{
  "num_key_value_heads": 3,
  "head_dim": 64,
  "hidden_act": "gelu",
  "attn_scale": 0.125,
  "init_std_down": 0.00501,
  "init_mimetic": 0.5,
  "learning_rate": 0.0117,
  "schedule": "wsd",
  "final_lr_fraction": 0.0,
  "train_tokens": 253300000
}
Each number is 128 + 24 x the weight over its row's rms, rounded and kept within 0 to 255. Layers, rows and columns count from 0. Numbers have three digits each. The size before them is the row's rms in percent of the matrix's.

# k: layer 3 attention key, 192x192, rms 0.0831, rows 184-191, columns 96-191
# q: layer 3 attention query, 192x192, rms 0.0829, rows 185-191, columns 96-191
# v: layer 3 attention value, 192x192, rms 0.058, rows 128-189, columns 96-191
# o: layer 3 attention output (transposed), 192x192, rms 0.0468, rows 128-188, columns 96-191
k184 103:136115149129113123136082119149168140132141090143125156155112149106120104164141152101137141181111146128112091122149110131122100134116098158127135200169156117122114120124076138120129137122164132090123090101155149068139124137132122092123121120152139110120171152112127142105119123139098105083
q185 116:099147125124131138104160106156168157121150179144155130087142114142138137135144118148127110149120161152143134125120113109148145141128142137156154139100110149136162138152130151100141148154150130165121148123122112125111148129136118132145141175114105148102152074122127176113088141116090136088
k185 110:169102144138115151115129111092089161134100131130134157097135102100115113106121092126157127128176118101141115088126150141160151124108116153155135149117153127168107091129098130103117097166164146138128158137097138137114107121145156157147131137089136092143121095108122162097107136109134089124
q186 103:114120105064119154131088122098164174142126172133118124156123144119115129156145100122096131142098121158134127144110086137144141158097147118131160088149159131066127096150102149102077142121172108122104116148143118169102106169142133112147130091138085094077129139127085149147137133152148107098
k186 106:108086104102148124140110118140136114109137118128138136143121130173161112152118114125165097143106119157118122100130130164139135176088117109112116174132132109122123154116104105093115063121086116146092127154119124119129083129114118112137157123131082100128141114115150145157154122113137129133
q187 107:125128116120123117126112137150095139134138163136146102104168101118129133133166124117113079099147106104110179140106133131121122110090081104086087148106124120104110170144097118128127119098159114164080126111147104171101139135122145106153138155134124116110140105141122140118151095112135160159
k187 106:144106078175113117079125199128138145120135143135132097121093136089134154131111115103169159108104135102151136178127145133112136107107099104162133102099121110150118110111106152184074081106093168103124138074142133094099097113146143118105120114112164124133148113093102105096111124113125170136
q188 113:115149163065165121169150159135086121142147129122151138151114178120152160103131147126104157147156137145128130160092090136115176124086144122108123161106136080132121118128147132130119132182108148066105143101164144129165134104170111106141113092145152124094116128129151130111158117132120111097
k188 112:159109119076158167120107148161175134129147109117102110160125136104161124142194150094120108136174135148120154167103147125132114127092173148083129135149112155133114090145152073142077120143110137109130140102103113131139132138094155098150113130137118136131123104147149082135141106109115128126
q189 104:125117094134174178092137087162110152139110106147117129096111121102127126143146134117128128096083142143104144123120145162138178151066101089132141114123111141099149094122108093145124152129112100090153206102150133161116111122111159139105095125143118153129112136150130137192139145139118140112
k189 102:114131113107123130160100115122126149133119093139121118146168156150089144138168157130148160087123141168150109109110101129145127157104138099127134076101143154163111176136121116114151124120133129139159103115172124103127092107094130137131097135107136115145204128144162177114172112137122146120
q190 105:121132109163144143094105170097177122112156121149141102138125115097139172077117066141148143127114134141110106173135115121135123121108072124112146150166162092137138070112069123148137115124106103135096131138143118124107106106130125096140152156139143075155128158121081133117105123146092117139
k190 104:099130112175161102112134082152123182103134120140127105121120156120113148191142118151129123136114163124076153151096089144080092137137122119123158130124128104099104130134124162097091141109153127128109138115118087142164102111078173140143120182124116097156110150099143172160078187145108111119
q191 108:130126145085119157146071135133110083129113179147097096114123093161134135130097120147147119125173131130167130145126127146127127082148132130142114105134142120142134125181105121125165102138141120155175150133116145170106127143136135166108125152136143114102099122145138129135134141118140167125
k191 105:128176118125133142132048158121159068135151100121130102114176111139167140120113085127112152154122152154110142176118063179163128115136121123132126155098173120176169174127117123082134148120151132122144150110129145136099107143130096105127144125091133144138105111118144133116136125143123104111
v128 108:129137087152110177120145127132103087136145140099172135138150123166126156135100104119152176137093141133117122116168180128154135171131132137094144135108159118114105109142120107135126112109197141137107103149121119086134132154126111097100129133135139180177147151123135097108094106126107161108
o128 110:140116182102126121149120154116107132126119108173106118132135150137148128162127088149076100125152164124141108151106105183136092102110159127144100144137118155164162122087124128131093157137107127107140146145124138135134126097132130115156094116066109118103169127166130189150160172130143103117
v129 107:120103154150169157172156106109103121125143128140115140131117131151108133126143100150089138126142157129131078124095151171165147120077112054119108124096134140136128127133137125135177170091106124141142155116144133171141136138165118140120149129128106108109163141133114092129128105130144104163
o129 101:127156137105111124118096130166133098102107147145160108129091103139133112110099142087134108142146125134148129136143115151124087170132167166185141128135128139109150134138089116079106124161136104086104135151091162078142153103101139124112110131177166106168106138120169140128114154177121113111
v130 082:126130094141090085137134121156122141121119123117195160139147112176149148132129129117153150174147164177120115141170111157135119150089077118155109128136124109103140117102147111171107161126115143093166106156140105091116077095147116154120183163121144081104112070129111141083122131181125119141
o130 084:100137149101153191126126145086119128146123118144079083107110152137128108136122129116100140089137124122112145110073158121157157107163099133134145131165132175118101158127087140144161109106132099149100172095108148120106158140125144118141106147121093126116119161128116113169117085105142108130
v131 096:095096072132142112153117154151118187144135083136138129163146149158154106169156139118118103127118147145126157137139136093122202132132117117114126167119107142124131144086125163135142100161122133139135137128120132124128145160148120091079112103166125123124102128141104081154121112143146121113
o131 091:178130189116136129110132107157122123150095139149132139115166119068117124119114116125134139110149135103102131115153082124106061123127113159135110164091152090115159127128145113133125144149117081135120141091144113104144116127137134125165168133098140108136136151083147132109147146090078101147
v132 096:144095125081109096177169128086128098157122103117153117121138109133107124135159141102135164106106085101186113095152126128116131037105123145116123107170120138109124132133091105104118146138107151132134123148081151110084110151119134118109146131161187144167119153125158124125118130131125119129
o132 093:116159151171147125103083090128114125087157133132092126138124110093109165097121107186154089151127173133125175120139138148151144146106178157153163144143132119159126127095163176120130094145132128134127162111143129141147136121136123093133136136088126094106126089156100126127139138085119159124
v133 085:115079131111155117133099147119115129131126168105145170117074096094091150146116169088133139150110167131098147156146113095125127146140126119144120156126085146124124088151142074110100134160107164096105186123140114127115131108113114132131101148129138181154125154099163119103099126147092126114
o133 096:134195151141134132109154151121150145118106067151138111096157149161154116144114112187160135081141130153141118104093158108175113132104132117085138150139124135111172117093088179111149117082139106123132065185117123111143109181134130099142100131138118078147133164126106132160097119095132098160
v134 100:109095165163140136128113135069103137132116145114107116124105156077108125157123132108094131129102167111135142119159125141138151073134128136153108129155146130154101124146127140117148139113117095118132121149119115156070099118102135103142176134127114141124181115096131153166100116085140155079
o134 104:157137121131138089104129105163145106136115141101150162086167163119144089167120108137154119091117140142134122128107148076151170118108181144139142137106119152113132116142133149080110139147141171131170112138195112088150111132135120148111111112158162123155115158149068105133125128098107111161
v135 097:136100137130148173130113097165143145124143132084162103130103119111114124121115143101127161078135112140126135102106138159140116137112093123189104169147163120158132113116155134127112127124088136085128150203146069129143173130144152156071119108127134116115156083100162129137105134126112103141
o135 092:110127099122104133161118185093161090097116130139113122118140148152145149106113139159135120159106107142117106169144132154104120135144183136131094145127104144070116151132058121125144159174135126167086130113144141116097128085099156106125099135131136085142116129163124081126153104128112162146
v136 097:095139133093135118127118078096133156131110153144115160104145101123130123112112100133094165135139166130097120135127125160127129117113140135161118147095118103122173129147122098138155169111117144146160113095155097120058094079110117173132127113113149160109090116129144136086139161176155103112
o136 102:086170129137097146163142139112097097095118117129126089119135135150147114134132117099124128096111099149104133074123182153129124121136148152088131106144127154118096143126147159128111107107125114095071132169135164125194150173108159085099140131156095099110100128088108127124094114090148131130
v137 093:182115079168089120134069176151126142134115134141154148140131131164174083155141106150109150127126133127147118155121105144118135128078149125116122101151147174138100131144135122147118117131101114158160170126158126169094137135118109133152122124103110110103117131103112158133100109089135129130
o137 094:119141163094141130163133107096170130087132128091132152159111122073094144118139156081161160116171133133115128087130124108130095174145095085148138166127136105096114160131112107139107125095191127146086127122057146124166120146092120142111147116127112142141146129132116125159190131155147152104
v138 099:140155108120117131085073145151162150166121091119114115104114143148128097137130165125100110098149126137175136155147105116130109085166182058116127109151115176136100131148134146116126148129122137132117147150123114128167120068150174133114130116114120101109123142113125090145118092090117142181
o138 102:150084108149106076153154117077166139086142146160116144130130119112094158147106147149165112137123103119092125111094160134122123141107141158149124108115127062115180183145109135121109129138129125093148101095116123116105145114091114136117112197180144119144134103123143124141124118157117112118
v139 091:152186068143146105147178129104116106175109186170091130108138166122088132126130137113159139140171101091131115137111145110129106132165146136106144122131138116136161131146123135082157112120169118138087120100118097143137108155131132107143134127152141103131096118147113119136126180165088198157
o139 091:137087138126099127132136127147141162104129108111154157144125121145136131142097100153151130151113152135132148131130102100115209119130106107096128083076138151137099115114164148143096102116111111117166144144118138154065162132153126160127131136109125146179142167132118143098120074118137095103
v140 090:143127129118132179180127120170161100147128105147151146127086129101125186156186146132121160117146118141141103144091115110098149082066111150150115148102120146128156135097104119129118128102144111143122093118123086120139126129201118129117148128128140162127132147104127107156122103157112110108
o140 092:107135093119094099119124166149102131097135122116099104127152141137141094092110108129139087134116140112084170103169159173139082188145155108120137126139113151133107141088125161145131131127145101160102145174124129132155093142074173091131090134130131086156103127123110141129152132118165126102
v141 098:125134182121108151145124114138122169103140119112178095132152079161185097107138097076135118126122117109125164120091117159151162112080099205119130153119139105112114131118130076170115131144115122097080097128124149146078148149110083127140093137125098139139126107167155151148133121134163093084
o141 101:143108126133167149112078133125112133141135149100105113123147135116123174145118116153121109121100150155119105125151111083096151123167171094126145133169148134162112127147117179138151107142177153136110152136123106097201096114132149134144122112132173144108143133142129113142123149113110164151
v142 095:099101104134087118094102111083134150127165107173131147143128153147152129162173131094129145093113104153147124096109138072076081133128116134125089136137113124113138138156107132098135114125147112155155129095125111127128087119151165132152102139136100151157110160154112111138122151113105135107
o142 096:150143143163157133174148158145106126135075120126126110131152088118101063144131135162131135143185151135129135137102099147122122144106155120110174101122155142124130121100190146179103144132137136068104124129139105133116116141103096085116101136109131124096096125077133136132165177099150142138
v143 091:134172115152126110152103108112137101139107171129150120150109159108090147170129104156134118124128098143152120147122124132154144151131182164149161129146124150129152075156138148136133085123148128147147086097129147123168127143149135152147095100115152117123096109109145123089152130117121190098
o143 096:121089138086104163102109128132115114090175134141103124143116121104119117115155118125137137135083099121126144109165155169083153142101116099090108157110098126095114123147095098125107173153104142147125147169111101184134146140102132121102142150113095129122136135146133111130109124143120101104
v144 096:184144177091117121097094161121128154121088116175144115171155114144126110147115135167116131137083105144095099112100097123141124130102127109188169117086077143140142102165145092137116118132073146140167103145139155137115089124130123142157112177103113127127111144133099114126116131133087144120
o144 097:110127107132108156145122132097124114144124139117070171093090174122152147159114131084108134112169116109158149110179174133095167094109070151111122128163116119126142142139142146140152139141164126150075148118120097125142117116120149157089138075147140115101145102146123117175148137138132096083
v145 094:123132084108133103130141129129159137137171159155125137138123104176176143149120079140084159110110185170105089109137140137087127116153102105180136152150138100115109114108132130121143162144151119132109066091150102128120082144171103127109146109199160103127165123148113107129100127171119139126
o145 095:141122182114168139118129141144115112134113080123146118146111144123081097149102143115096105181166134111133127162113127140196135135109164136071130140154087156160144147100152183135112119142126103119091161107111140117128180117113149086135120126107108116099123151115166139098155095137166103147
v146 091:143175185105167105099168142103100126142150128118141125162133076151149118127118132139126105123120119111096123116117093075142182112125138126175154126124129173145136084132137097137127133126118112139152083138165150139142097141114152153108149172129140143106103132093144107156136110121117143066
o146 088:134094052140063120119127131159139147120153127099148112071103173135092095142136147128159118117118135109142114129125147131141123119094128171109115099152112106111127137142113169124107097147160104131101156142116105178144127102147142122102099082165140129141161155176122161115108140124128087147
v147 088:141102127112166128163104127105146109108106085153132088140126132118121110136113153116107107156135143095120148151081136156105155105116083100140149118122108150092097161113137174122130106119128124097117100128114126128078083154119103138121112147112144105127139153170152072151147124095080154141
o147 088:140138126136124093119134114158136109115139208130150137131113110129143175132103176089157133099167147116087105103175155136107114148082161153140167150105133116181139092128147103124130087171136101118135127132149142134175138108110138111106113158090111115128134126111097141138127099162156063086
v148 087:136123101135126102125168088163144155134064124120128091147070114181142100103175108073148129184145133093119137098114110108094132146160110142113121154146149103092152146078114107160140126107110164135126153136106120126100138150120136115160119129145113146111155106125180158138144111143129125097
o148 088:148110167124126182145103176101084131147140147075156155148117097116138129153069135135130131058105144135127095154131123152164157128147113120115113127118142178109098139172143119132132071161160113129120132102154135139166126106118117138132089109128168080133122147133134164108132169087147157164
v149 086:083087162133136086148134135115094100089162131107112124076164090147153119097127146161127093121114114162098165127133127132117132142172133171100151133154142115127109113105105137141119127131160143115091114165128170152170130112128132112182097189117125115111173160144150164140117152116131124158
o149 091:159134103145094147106114098158132143143124151138128096121101125091107122140121089112106120121157173067131080131138121146174160133112136091125122130160132121146135160156134148111149123149119138103175109097134091124119146124126089143129171091074155115111117135123144129082109122136137154138
v150 101:133157117141111114099118177126126106126133100117130142112161124097150167077172154144122130122143091138150141107144111151069164110156106157102136098119105090106125093130105120146109149092157140168102135136081147156138111141153155147135172158141097161078144146160107147088155107113122139158
o150 103:117122142104156169167147073115122103150138144156106142134137122117129140133143091083075105167131152107164130141142125128166110160116126096201092148136148134155095169126123112112161085114145099086188110092147108113096110105099122125155076133138176104181108119120144089159128135124122119149
v151 092:145139108100080119116173118150160131137128139139105081167143130088116161126164141140131131151094091147108135139149096133104098133127124135105117136109093138108118146106118120118145135175130167127120107139171094135105153150166128110128098098150159113115094148149096103152145154138079143118
o151 101:140133143119192134137116137122141102148157132113115151145104139170142092085094133127137151152125147146124119125136146095145133165130134144147146087143131130182148099114148141154114196115103092127144165123096132143150093154145128112149152165107074120123156104077148118133119097150170097124
v152 090:112153123099123122127112116107114124131119132181176151134112159134165100146125156159135101115128145161126108130111109120109155131173147180141170129117162172118154117160092120129120114105153108102165128115107135116133102115116128163092125085128213106155120085089129160098118155147137097118
o152 098:182104145141122112127155123096109112117144160125118087097144103131105114111172116131114171089139111088139166071156119145168129125089093098126093167125119116115103128156148113146129121122108133139143146128131132160094163189123137107137089167120083135099098147123115119143145117123154138138
v153 098:126108096178148132172157121116148102120144130129165135144150120121102162102107093117150185145115146142162126144074140125111118116112077117128123078136139131137087159074131143083128100130157151101116095116117105115137151153129115158115141131138141135114141123112098143105147115094119118097
o153 101:109151178119133125123093153147106119154119139128125141154134163144167100177112144163153134127151167118089092118137102143162137131148144160153124154081138105141130119102108129172121171136123109143120128154123141123128123137149147120101132158091098117125124154127140141115088111133140138123
v154 100:114122131111118103145166170155136105147164126138111118146119100133140164149162166174134112126147064145136131138086123099163092110143151138122112128148098126179142114106087117151108107156133129115125127096155119108163111116174107108110116118140140126068092132108100081130114131107090133149
o154 090:094117076140125143148091145158118153134111107090124110139094181100131116125101087145128167167128148069113131101129115120129145136140097113102149098075143132108158114149135133139117147131137110173161145126133136194084112111099127124150166143091139118142125152160140157130145141145133172130
v155 108:140108089131090121164154122150149124104142157122131126121175091135143158151165158112126118151130156113110140111124155163121120100135154134108109125175151106127108096109131133157113137170122109124102138134158078120152197132145087127170143103165134152143106136101156098162153119089100140114
o155 113:109151169163172104089111149129155139155118092132139154128116151110125097122096082141135113138110147133126115149123109112152110163134138082118132139111122137141108150143149148115087148108140120113162102143099169116108064137088138111142107114093114119130148157153146146122113120113121144110
v156 096:112070152098092125155087125117146149116167147130125122132129132117103102109138125137100139103094152126124163153127108164106137182130123139145063108136123099115078169111150137119162120143116118144108126092117095114159152134106112138135121097145118145152192168112124159138139090069127132108
o156 097:129169124134177120063168098171149110141114108126141182123099103081161163140110104136099093137145142148113080130128139113180080142130174102118154148115082130123142103091122090127123156115141152144127087123133161134119102143159136167142138126117142101108109109102156112118097162158154113148
v157 101:132145187099120135142125144131129103148129101159135154106142092085120120142142135113114139119130126121118146071182077146159123136152138152116110119090073138088116110131104141157158142129159167157111148138108150107142089171120118141130133137150129159152150117112094167111113123136130091160
o157 098:125144098136134124082121111088113128137137138135086168138129169192171123123097138104148113107084098099169130173142151117114072115103132133147160133146186123141119101097143107147129152137123088108178105153124106112135138125149133108147121094121147136109092133156115126152106119129142168122
v158 096:136124111140103133120125121142127146097165110141158133070108115133117108126127061092101111111097115122110103116126113160119147129109103179110144119154121084110129185134125136075174133170133122108165116123166110100097153137127118120120151144140095185117158146124131140129075099111139105104
o158 100:131140141114163113153121143122115142132110121162101149198146136101111107137113179131158112109117136157144116128083114118170126140140154061128131122117125195176131119114128099136078132118103160095067126125101130129129133146139165161145080080137136128127130069109140114147168145120136159120
v159 094:095107115134116105091150158092172181136143100093157158103138136141111122138140105091099129119145151158125107147141100178128133109124150167112149141136179100157081148087139126109130138138160133138131093125137098142138136070140094099101118089146117116087153140134147136126159158103157125128
o159 093:124179154134138112168118102148108113134092094139134085133104093119118087094121167137138119152120106106093115088102130111123095174149126118112087114140092111111130127157150173131115148090128123127133131143115181115116156148133094135129108125111117133137077116084135093072169094125130182159
v160 095:108137122120151131105136090105127147144122125113106128135137121114158158126132168180150130132168137161146116111168179131176081082173147113078108160129095118146081147131138090166070132125111124123111126127069116131125078145091145131129119125118149139126106114097123131135132113184090124139
o160 088:123112143116116143148151124150109126100141171113105101149123114137167175124157082091109139146148100141082157120179105103102141138054099163149108074144133143113140106143116120094158132128091143138153156128139145164109126111163124120168133141143109108112154127181118163165158158106149137159
v161 083:139089116163162106092152157119141133105132152124131143126128112161198108115108123143138124161152153144108142132149124142129138129183157120112113154092141140127166136104150151146109130192091127176130145125145166100150120176130093142139135091127101141165104129133152133104171115144136124103
o161 089:135140125086114184122128114124109173151124146122121133098097118130051123171135131104113110123076139122138092126120104098124123123149076122104081151131148123107091118150155136155108084074148102091108103096100123116153113121126168148121158155133132117094119104110149157131134158112141127113
v162 090:179125136119147099141131142144143147142128157139193107157136137091132119114135150131122156107079097117136138104134158190125102144142122133171121136104161120156136144114122141132159138131112190138114140145088111131134114154107121135085116127108108137125117081131147163146175141135122156172
o162 095:090138080106133133103109113106147104125134139120097179137103137194121126117131140118118125110155155112092140113150090103095148178104139116128090094132155128126118097111119132147161140087169104140171146131173162100144149103151135151144120157120164128152128193132107101132096075141100124086
v163 099:086145168118119140092148123120136140146150134102122083186136117114124111156132115122110110146103109150106128124129162067150108144116141088136097142109080136125138105133109139168165102085129129156123158106142141130130117140132136149129160130104158158120079133178128119108168133119114168081
o163 094:146149116151118140104086099166137131140134115140134159063124129152143109102151142154089134102151120138111140111091135143112123121105162170129134129098143152117144164112154146149086132118165110143128137131100171121161130150148124092110118179143130157115163153135132153145094179126134116131
v164 092:152139105142117096145088102138093148121090129121128105131107094139121113110093138174111159122117171129078131152135135144161170173125096111083130137123125105127114147156112129092118135105103179127163142139196139166127152131133113118115152147101147153112103156132104119116092153084111135124
o164 100:111115159162123172106186169114105117162120092086075162103175165095166129117102147126125137127157126137163095104136143088127145117134140102129119082150110110106148129118113094129119123100098116115131122132119139138150132116117120156140139143142099106179137153115130140141106132120129115131
v165 093:128113162108127137083142107103174109110113139104090077129123116097084121079121111124114130138091158143116098098136118155141131164144092110170118145160103084099131130104158126131150120147151153121107089110134144158115130123136126117147115106131078155137161134120070138074135146128095174132
o165 097:115152157145132113102086141131090138195141131134136137142122134134165136158085162161136119111131106135144127186117152120090139101147124125072121115103143149140124138115085152137108164126133127108126098117130106098145194132109097142107124136128176084090115099116158102130144091134172129155
v166 106:140101134141174150118108154104153106177084102122094141170159099164097126157086140136149132140077125130128086133136137126164135131111129130110101109106138132102116137131110085133193160101100130093146115146106163159090109139169146121127116139130116141134106139113146131144140164144169118071
o166 107:123129177132122129117133108154074140088142155132148129112116149085161079123144155123103144147174115139157152111120115129129138116146123142170156147159140061158149105131157133123113130151184153109090157137125085117165149143102118144139126102112111111138138113112111123145100122118119092103
v167 106:138162100141101114135167100162161153138163145110088137088112118116125120141110149112097111122110136079142155089147174106138131105119159133109148165133123123109146152101150128119111126133134168185115147139087106097124093089148100115100114128122112164133140158134130091188152147094141145160
o167 105:096119137114123116132116186101130127141099105187128150141094148114124160141151150115141057127120127139090164147111137122130101144112135083121121072127126135133107099137152135106120105121134113089119108114143122150114138166127136149142120077162149100157130113143136166059155107127098108119
v168 098:129121140123171152177129091143153112120149107133103112070139101133114126155121098108104132113150121116146094122088124124101115027120129140130183079148157127153138131122113149075129138135130106116155128152116131126135159148188144115103171122090136135121181146089094152164119155103164107140
o168 096:091132132121128070107119189135130116102147137116144122174131152101166155098104165143178122109091180130124158146151133138153174160127154117142116123125113124176089125122159119145116114165102141125114100143118106093124142151077142116096110109166091128135066096159160096083126097143148143081
v169 099:138110149106147104141136114130157159171109091101089164133133120116118104119115098113164088090120124127143113124083160124144115088117163132114160117159133146174118108136074100080131123165123094158123151086098149164151160125118125102163110129138123145120135153089164163137124129129150140138
o169 096:106146143158097139126108147145103096124158100112162099138157143103163157157109126170133173163124095133142174104150090098128161132133094134133107115120099105142125130136183135121113119098134151153130112174164130108145122148118121138150118078148168126167070101139099075109137148131101176139
v170 097:149138157161167123151121155116120102134164118129105115146117132123119124138118146099128112120114124148123104109146166118137171120101133154142110093158088165100122098141149156134141102112131116130151142128124134150116156144188114126137100121115132128120130145115151097141104134139085160116
o170 095:126158135102075135086105107140169124112129133113137103106106120109138106103141126115130143105130142109148179116138100131158080147116127115123128150120139137146135139150130078150096145157123127157113119172101110132142158148093128107144132117141125128138145129175151101151170109132152098123
v171 093:146105148100075114137060148126109150118101155077146105120124115135155110122119106137107156114155141097180153090160122168146134162121133158145090089124122088165137125144194158149125098122142155137090115103103139128099160108118113121122173119120121110135153135136125115125087162116106122106
o171 096:113142109134155136098150123096142138134095123128168143131110126078098147142160129105114108139095130163092135182147151116100139097114161106126197158134141127095101174158097126132124130138092146134160115103152166108132147120159107156107129132136136175133158095131147144093177130141153139140
v172 106:133160118139127131107137098148123141145146165108108102133111123143145141165104125131135133092154098146096130106128137149151116150155130184142150147134091105076165170155175067197133135136158112102140158126119164112110094099134138136096121083130135149176132094156076141097122159128121121144
o172 108:172122130110135167135072157107151137103127146173152147128127137134136145101153129123093112139104099132165148162140135158117139107118116099121123166119147135167086140143130141071106125109121155124109137131114095143101164150151144119144123151181156159101095162113166138118142144137151092143
v173 094:099124146117157186112137094098100118116145117156117085127129197118140125095056126119163144151136157122088136131119140150137161177136140057144104106185163105109163132155140151166154116171114115129145132113141147116155129107111148146123157123159145154114160155148136098074109143100134140153
o173 091:157155137154130114173163135123140104156110183137146135132142130147092152151105123144098093111161102137119091144100122146143138068093105195107128130093117123116140148105137115073125140143079153119097145145109112129132097112164130156145117121121159112137139103134095172130125114135118114110
v174 099:122149145101134153117123084193116121130117102142108117173118093072145147087135147169127135149125113122094122141099113108105161123162144091158152165092134132144133147108157169181079140186138126083115134131099111167111138142075158146173117141124146118162124166145122132180164182118118121149
o174 091:166136124153139109108169175098094124177130190126163159096131153173129124162140115111142120135118141105143153127164142132121116147136111156123133120122114153122121169138118133108176111149114143199144121118155143100138105098174099083085142157111112126142141114115102140116086080102120140064
v175 111:120111166119100147131109121153147107140176149127141151114129136137151121115149183150144129106107123125110149100102107165150113108111166127118118089095125076139124098129116108139116162132134156112081120152147102064122121102115122138118099118160171158104145117094150145154123081057113114162
o175 116:076144091128161109132164132114134093081108098152098111128115106145108148143110058117118114147138161139099091155095175120103098168152127124148156170154105169138162133105145115138129118132137087150132124125121162177166079095133095176152117122131108079130131149169135115126105141155125141150
v176 095:121089072115134131130176142100131093116125121107110160051152133182097172129118137152120102090126123116115107114108159120131166161125166149126137135154170140122143124136111086139136134123091138088126113154125103110131162088132116114127142151133102121144125130098132132105122129136141109138
o176 100:146129157180127119140095127118112148089136119150152098126143136081098107084141114102119103170174124132107132148113112175153113081116115099114087129124125085135121156139092175062127120114126132120131125087133088127107116143125128117150100080092165099147081150127124134124161104111075144162
v177 096:130124132131114143133076152130130158089115121089122158117125125085105148118147099105161108112137093125162124145132088121143102137133128141125139167103101130150140089139147127128104103144101100094112150115118115144107135126087129172131173128122152113138111113167173137141147137145164113154
o177 095:139100119100176169115123136151139097117141177160157070154117124121127161169109126137119177147074144143153115108120140154144133111104132123126143133143144151136100154123069108113135093116145201135128147127144132137142125181133117075162134146120115139126158108122090117097096154130081129114
v178 101:132169117116095117131121140156150151138167168137112150119165154111109177139129102101118185086146093108137139095129144104133123122115147123153107154105086125126136145099151156161105154132118183092114122084106119068144117141133101138169101141118147126153146106146186144145156111162133108142
o178 099:101121128115149173144102135119081102124085113116109129099112117187132063142135140097099112109089137156097129134146145175099103139112159132111121129132160110138127130151117158147178133119124090158092131153150134158118137116126148090116162093118093156103088127152106113132083134117107141126
v179 087:122145080093147109113151124148148085122100127138132139071166123125119159169165131143126100146142105133152108170161130150109115117131084166133136114156100089134124163139121124161125121148131157093144125071109140090146128133125118120130151146126089170098127118123139137123093132144101075143
o179 087:113125120101088160154131153123130123124117124139173149185131128166156132112092145108134146119119143134105151084123131103135145104132123115137136125134190116159141117149107113121106136103110140137146139151170123119124130142142133182147088072127145130114137115170135150142166141130135185105
v180 085:123063161119154127131157179134119161106153137137164102132163148121132132145092163149173135117100101180094163085146112156103135154130120113123134109147126081146095096130087122115152164180097149117127113132141129113154173152053110127142131104139115117141133135083138135127108113094162116142
o180 093:151184111201154131110122098129163100169076110147116130115093116167126117124112111134109124135155141089156070150125083098132137106172125119115106127143106130128190136098152144130142137109143080138120149110101152134128086083143100173129160127104135122093110154106140115137138152138107148098
v181 112:153117138110151113146116107170143169097144147150132142125115141155159171129120137129142114122159155166104100113142098105130119140128123126106123135110093125140123114120121156146141139151106080187104115106099189120124123141128101111149180111121099156120171121162163173115109120124142142145
o181 111:111140121119137155108115155150120168149096124109115115128124101130084127109117111116106130116091149094143114148095120131106102096114112128142116159153123127143117180094148119107120069101110129098154152098132112088145117092130157119127100106167147120155133159087128086128183161168126137143
v182 091:092134138109141116115119070134178119148150147158194158142128107137139152109142115158145161115109086154126097098146107110171107158171102155143096136082149118100172152116158127156170109136104175147108088127095091143120141132155167141076100106131117140113135071125108146155164131148125092129
o182 094:166119125105111137135098173100112119130151112125098132108127130110115087118129106185141131133091115156119145183144119141114119128097156137137118118135157120116127100111083152154133165179153147125130175131179139125111142108138105102123115119162114094122153152162126104135156100109141135091
v183 101:165100141114144097141102137125088173136142134107139173148147160160102108126114123111139145127097123088091150089136136119113123129109108123160119101118133116118097087113148107167143116072121128127138125158129147128153127164153125128098118137110128128120167093126179158122161120144134165075
o183 106:090154135083128167126123113156156105136121114111129122085091120096145179103163144131095134129111129146153118149123158177123128120124140158127148154128116140161104096128129114129165105169126125153122100116119122133100119121118131096152150078124170147134107125125115067105104124111137049184
v184 093:118092127122077067149118138116147115128149102116153107134147120154134129101150068159108091138103121144106141118140142121131140143104135115166124140119113158114119140111126092141136094119108144092138147097110151116144153115130157116148141153082118100126134116148128139100150072106139132133
o184 092:142157113143138210126128106146142096116128123124113134108145101132142109125132146076109118101178146147104114164124155150096183125108157138157140156099164122149167139183099147118130118109148125163105126095120122076135144139148114126123125126166139170092098158134142131139123143175088104130
v185 087:149105150124132118167127173122084157094148144137130149148104120137115127126155200124179142146158099128110135111098169127138150114122132148165156114138107140124168118158116126077119117164131116096161128149122135113093138117102139108136147126139154128125149133115140109119076132123154125096
o185 089:120132121143151122081101096133195132149086094159132076078120132067137132118097101136116143104143182090178149110141109108128153099143099134119125144088141118158127131097147132127119093128108115180113151110159161164135117160155135099125168153134150088128121133146110108139159154100118122115
v186 101:115127130111130124114140091142170192090115097119150125100162136129096140110159121146131130153110145136153136128113105092149139104141081123126146106108123082128111138097121183144136111089154123120110151114089118110130135113165125110087096102132128147106141136140161111196112119116116118176
o186 105:075115153132140151131108171143068098128089148147115126139116109138162101166092130135130135093103097100128107144130144186120105147103140110146099119150113136141137144164139133129145165184128127125152132125174165159097102091118049126117116147120124123102121108106156151090130115121105146088
v187 104:159087077114134110126152103140130099142119157142095108115131130120134136078119099163148149154111152088135137110195142092112151137111142096145123147150184096137138122100141114097142130132144140142140135118143116097114188100116162097117133121117139146122079129113157098159094123165125169121
o187 099:086152160140107113157160155103104145135121097104181130176119130140102057181121125135142150108110167157120134189086103150151158118117126130144143093119125146147128123128099169136116096101117123141141116111118137134141113128148095135148191129145123124116177142108127169088119114103126101105
v188 089:105137138108164134112103094166144147130081153124170099116112121122181120100067123160164129159155127143095111142136132139120129124181092096153128122117162132131136111105147107160097094135122143155090125144105125155150142133141117116095130141167167121143155132165163120157161164103104115126
o188 094:150147103103140151155145188125148119169132160122106153105105107156142159084129109134068132142118140161133124114162151110157146113111096172141087133183108125122142133151147147120177121137128156159158147125143135112100113137145118159131091126167108136141145122115141142103111115157148128085
v189 098:108125139100145143145134131119148143127149124148182164112122132084101148115127166176152107172154137135096116125132095156171170130158132132094154158106184125150124152066128106150111132128076133142132112111090116168175122142088122120083139123128161164127141154119121135160160121115140100137